Part of a small language model's weights.
Size: 14 layers, width 64, 1 head of 64, MLP 256 tanh GELU, vocabulary 4096, 0.989M parameters.
Architecture: learned positions, biases on query, key and value, tied embeddings.
Training: a variant of SOAP for these matrices, 3968 steps.
Each number is 128 + 24 x the weight over the matrix's rms, rounded and kept within 0 to 255. Layers, rows and columns count from 0.

# layer 7 attention output, 64x64, rms 0.126, rows 0-63, columns 32-63
[[122 105 131 117 123 152 112 122 147 128 111 107 140 153  92  78 108 113  72  96  96 104 117 109 118 149 143 162 136 131 114 109]
 [107  95 149 140 122 124 141 156 120 131 153 152 140 109 132 119 139 125 156 148 124 101 141 117 128 101 130 122 153 171 129 106]
 [122 113 115 128 119 164 129 140 142 137 159 111 127 184 117 117 148 132 143 121 103  91 115 151 138 124 129 136 162  86 130 128]
 [118  96 112 147 120 119 124 154 120 123 100 143 135 113  93 137 121 101 103 121 127 137 147 119  94 118 151 134 103 134 125 108]
 [138 133 165 139 132 167 106 162 161 119 130 117 113 144 176 136 163 134 154 138 129 129 123 142 146 107 126  92 132 153 127 154]
 [114 120 113 133 106 133 115 161 108 100 119 124 121 147 143 111 116 122  82 127 138 146 129 140 119 151 118 101 141 137 139 118]
 [127 108 102 127 121 145 124 145 145 116 147  88 100 116 134 173 136 123 131 119 120 136 107 205 113 136 130 129 167 126 102 150]
 [137 118 136 110 152 150 103 151 132 145 111 127 157 142 112  92 126 141 132 128 155 113 135 150 130 138 155 125 126  97 160  90]
 [132 108 126 112 120 129 132  97  93  68 100 121 110 111 112 104 129 114  99 156 144 179 136 144 100 163 137 130 123 130 145 114]
 [134 144 102 167 156 109  91 123 149 149  76 149 105 141 134 135  91 111 108  96 172 161 156 105 126 135 102 132  97 124  95 150]
 [122 114 132 128 185 139  81 126 137 106  93 158 146 139 118  85  97  94 167  84 195 129  93 173 175 107 140 143 118 139 172  97]
 [135 112 175 137 184 123 100 143 142 108 113 149  91 135 160 125 149 113 147 119 119 117 115 121 115 114 159 150 121 113 134 128]
 [126 146 161  94 137 140 134 147 135  98  89 120 120  84 163 110 109 107 104 138 148  93 138 132 110  92 133 112 120 107 129 160]
 [137 112 166 120 127 154 166 106 123 153 106 106 109 128 104 120  94 136 143 117 139 159 144 138 143 152  99 125 119 133  79 120]
 [129 159 153 113 119 156 132  66 106  88 124 112  88 120  99 126 127 141 108 117 134 125 113 153  90 110 136 137 128  74  90 169]
 [ 98 132 130 124 180 138 166 123 146 134 103 132 126 105 107  81 104 130 108 122 129 104  95 125  85 137 124 171 135 125 113 171]
 [130  89 145 131 112 147 138 134 135 127  94 125 127 117  95 102 116 161 136 143 120 156 145 149 128 160 142 154 132 152 104 145]
 [126  99 142 136 171 123 145 161 166 145  89 156 141 112 125 118 113 131 134 125 154 138 118 126  91 123 133 114  79 121 112 125]
 [132  88 170 126 156 129 103 117 137 109  82 174 153 133 129 103 136  97 103 100 134 110 103 126 123 121 121 170 142 168 101 140]
 [149 136 100 110  69 131 157 111 126 116 143 167  81 138 131 121 102 106 114 164 135 114 127 123 134 111 116  96 117 110 103 124]
 [110 124 109 111  68  76 109  98 105  87 171 144 123 103 130 119 162 143 108 173 145 124 122 131 115  93 130 118 127 143 140 154]
 [131 138  97 169  93 116 138 178 108  65 106 138 135 108 135 120 162 179 146 146 123 151 130  92 140 104  93 165 139 163 125 130]
 [116 110 134 124 148 121 140 114 167 116 117 145 131 132 121 115 122  69 123  95 130  98  95 117 124  99 135 142 106 140 112 175]
 [145 161 126  83  91 124 140 123  95 184 156 133 166 131 144 135 133 169 154 135 170 103 109 139  90 126  91 122 143  78 130 156]
 [106 119 118 123 151  73  89 209 140 124 125 131 134 106 181 164 131 152 131 114 164 143 125 133  96  81 104 144 181 129 125  96]
 [143 110 120  94 136  68  94 126 144 143 123 150 136 161 116 118 142  86 143 180 195 153 116 117 176 110 198 146  85 154 190 108]
 [132 145 105 147 135  91 132 131 116 150 143 135 100 104 103 175 116 135 137 148 139 146 176 147 122 132 169 133 117 100 119 136]
 [120 143 138 119 171 160 124 183 116 122 125 107 104 161 101 125  93 114 123 101 131 145  71 134 136 133 146 178 137 132  92 146]
 [102  92 108 151 152 115 104 141 174 130  93 103 151 138 102 102 141 168 132 115 106 114 139 115 121 151 121 143 120 159 140 137]
 [113 136 122 113 114  94 133 134 134 113 137 110 117 106 117 149 121 110 136 145 119 127 174 109 124 130 120 108 138 133 138 140]
 [132  91 122 113 107 155 121 101 164 133 123 142 150 205  86  94 102  79 103 122 143 106 106 122 131 160 149 107 124 146 137 141]
 [162 123 136 124 130 118 126 130 118 151 125 157 129 165  98 104 110 120 123 135 174 139 138 106 120 152 174 125 137  98 145  77]
 [121 146  86 180 116 141 142 167 115  99 124  90 120 126  77 150 120 182 142 132  97  92 124 134 140 146 115 142 126 142 125 123]
 [106 112 138 164 162 104  75 170 135 129 142 112 116 108 137 143 145 168 173 123 116 113 165 149 147 144 177 150 147 149 139 113]
 [156 165 121 151 107 118 144 152  42 116 132 128 142 132 138 137 171 166 140 128 131 108 113 122 152 106 111 185 140 109 130 119]
 [147 150 132 115 143 158 115 152 132 126 132 141 147 159 136 130 103 121 116 118 158 115 104 129 138 139 123  91 129 130 119 140]
 [125 141 146  87  91 131 114 110 114 140 167  95 151 153 118 139 158  78 110 122 108 121 117 110 150  95 147 145 137 122 113 168]
 [118  73 135 141 112  90 137 100 164 153 117 139 124 148 141 122 136 138 122 144 119 159 180 131 121 174 138  61 103 133 106 156]
 [116 131 155 126  90 147 105 152 106 146 110 139 152 115 147 124  94 112 118  90 184 173 135 162  94 104 114 102 142 122 118 140]
 [139 115 126 129 123 130 129 148 132 103 125 143 104  63 107 136 132 130  87 149 103 122 136 133  98 123 127 154 142 113  67 138]
 [167 110 147 105 107 157 135  87 123 101 105 145  96 132 133 138  98  58  88 130 138 138 123 154 163 131 148 112 108 140  73 134]
 [118 121  89 120 129 116 136 136 130 126 163 182 153  94 120 168 190 143 145 173 131  52 128 170 142  93 103 134 148 123 133 165]
 [128 109 152 136 117 130 125 133 119 124 145 138 143 125 154 126 149 106 124  99 115 108 136 130 107 115 157 155 164 128 127 134]
 [172 132  85  98  81 118 118 115 115 160 156  89 132 146 125 191  88 117 139  97 151 175 135 180 154 150 135 135 140 132  83 138]
 [148 122 120  89 127 162 123 130 172 153 116 123 139 118 139 102 166  69 125 173 136  97 123 140 177 130 138  72  93 146 168 104]
 [129 135 106 148 163 115 134 137 116 132  97 128 136  95 145 143 138 135 135 125 137  88 156 140  93 157 127 123  98  87 147 163]
 [125 130  99 145 117 163 130 180 122 133 133  90 134 151  95 142 109 101 112  93 115 122 117 136 148 147 117 126 153 162 121 104]
 [105 106 131 148 133 136  88 168 176 135  95 128 109 162 138 155 155 108 113 104 141 130 147 135 103 102 114 127 130 111 149 142]
 [130 131 123 154 124 105 136 140 134 131 121 103 119 146 132 135 136 123 133 120 130 132 145 123 127 125 149 137  90 160 167 171]
 [124 114 154 130 138  85 119 154 157 121 148 171 127 127 152 122 131 104 193 144 156 145 121  94 153  82 159 128 121 162 144 130]
 [130 115 151 136 107 111 177 128  84 136 133 109 107  88 128 119 131 135 155 155 112 140 134 117 104 150 139 132 118 135 107 129]
 [138 137 100 156 104  66 138 125  74 161 142 139 122 113 141 123 146 147 189 154 149 106 174 120 132 160 163 119 135  68 184  81]
 [125 141 168 122 159 152 125 159 110 139 145 133 116  98 126 155 140 117 162 136 153 117 113 148 122  81 149 125 128 119 123 138]
 [143  96 139 147 126 121 146 139 131 150  83 144 135 127 128 112 128 138  93 115 149 165 129 143 111 150 137 145 106 116 117 124]
 [110 108 154 126 113 186 107 122  94 135 121 124 162 148 123  69 111 104 130 109 135  81 141 133 103 135 144 110 137 111 172  88]
 [152 108 163 109 133 114  98 131 118 147  97 120 141 132 152 127 116  94 137 131 190 164 148 140 142 121 162 146 107 146 150 125]
 [144 133  95 117 115 133 120 131 117 145 127 138 152 163 110 126 113  59 133 111 138  61 111 122 142  94 142 166 133 102 160 137]
 [ 82 109  85 193 146 112  86 166  92 123  95 125 100 143 134 122 100 106  81  84 138 153 156 159  59 139 166 162 138 107 162 128]
 [111 118 101 152 136 154 132 139 127 117 127 126 135 148 111 122 170 138 139 127 107  63 114 124 126 113 112 128 136 139 152 107]
 [160 152 127 153 129 165 180 128  99 107 121 126  90  85 129 127 110 137 124 119 125 128 117 134 102 125 128 129 126 102  80 120]
 [169 109 106  99 134 117 133 126 150 124 101 129 138 130 106  82 107 110 123 152 138 104 131 108 144 181 152 140 114 140 164 103]
 [151 161 128 145 109 143 123  95 110 102 123 144 110 115 137 156 145  96  87 121 116 125 115 112 151  76 123 176 104 158  88 169]
 [112  82 162 140 146 135 101 187 150 139 133 177 159 121 152 122 111 103 160 100 165 120 124 147 159  90 130 102 137 182 110 103]
 [115 144 146 123 174 106  70 150 143 159 102 135 133 103 166 121 133 121 150 147 146 151 134 116 165  90 136 177 103 126 121 123]]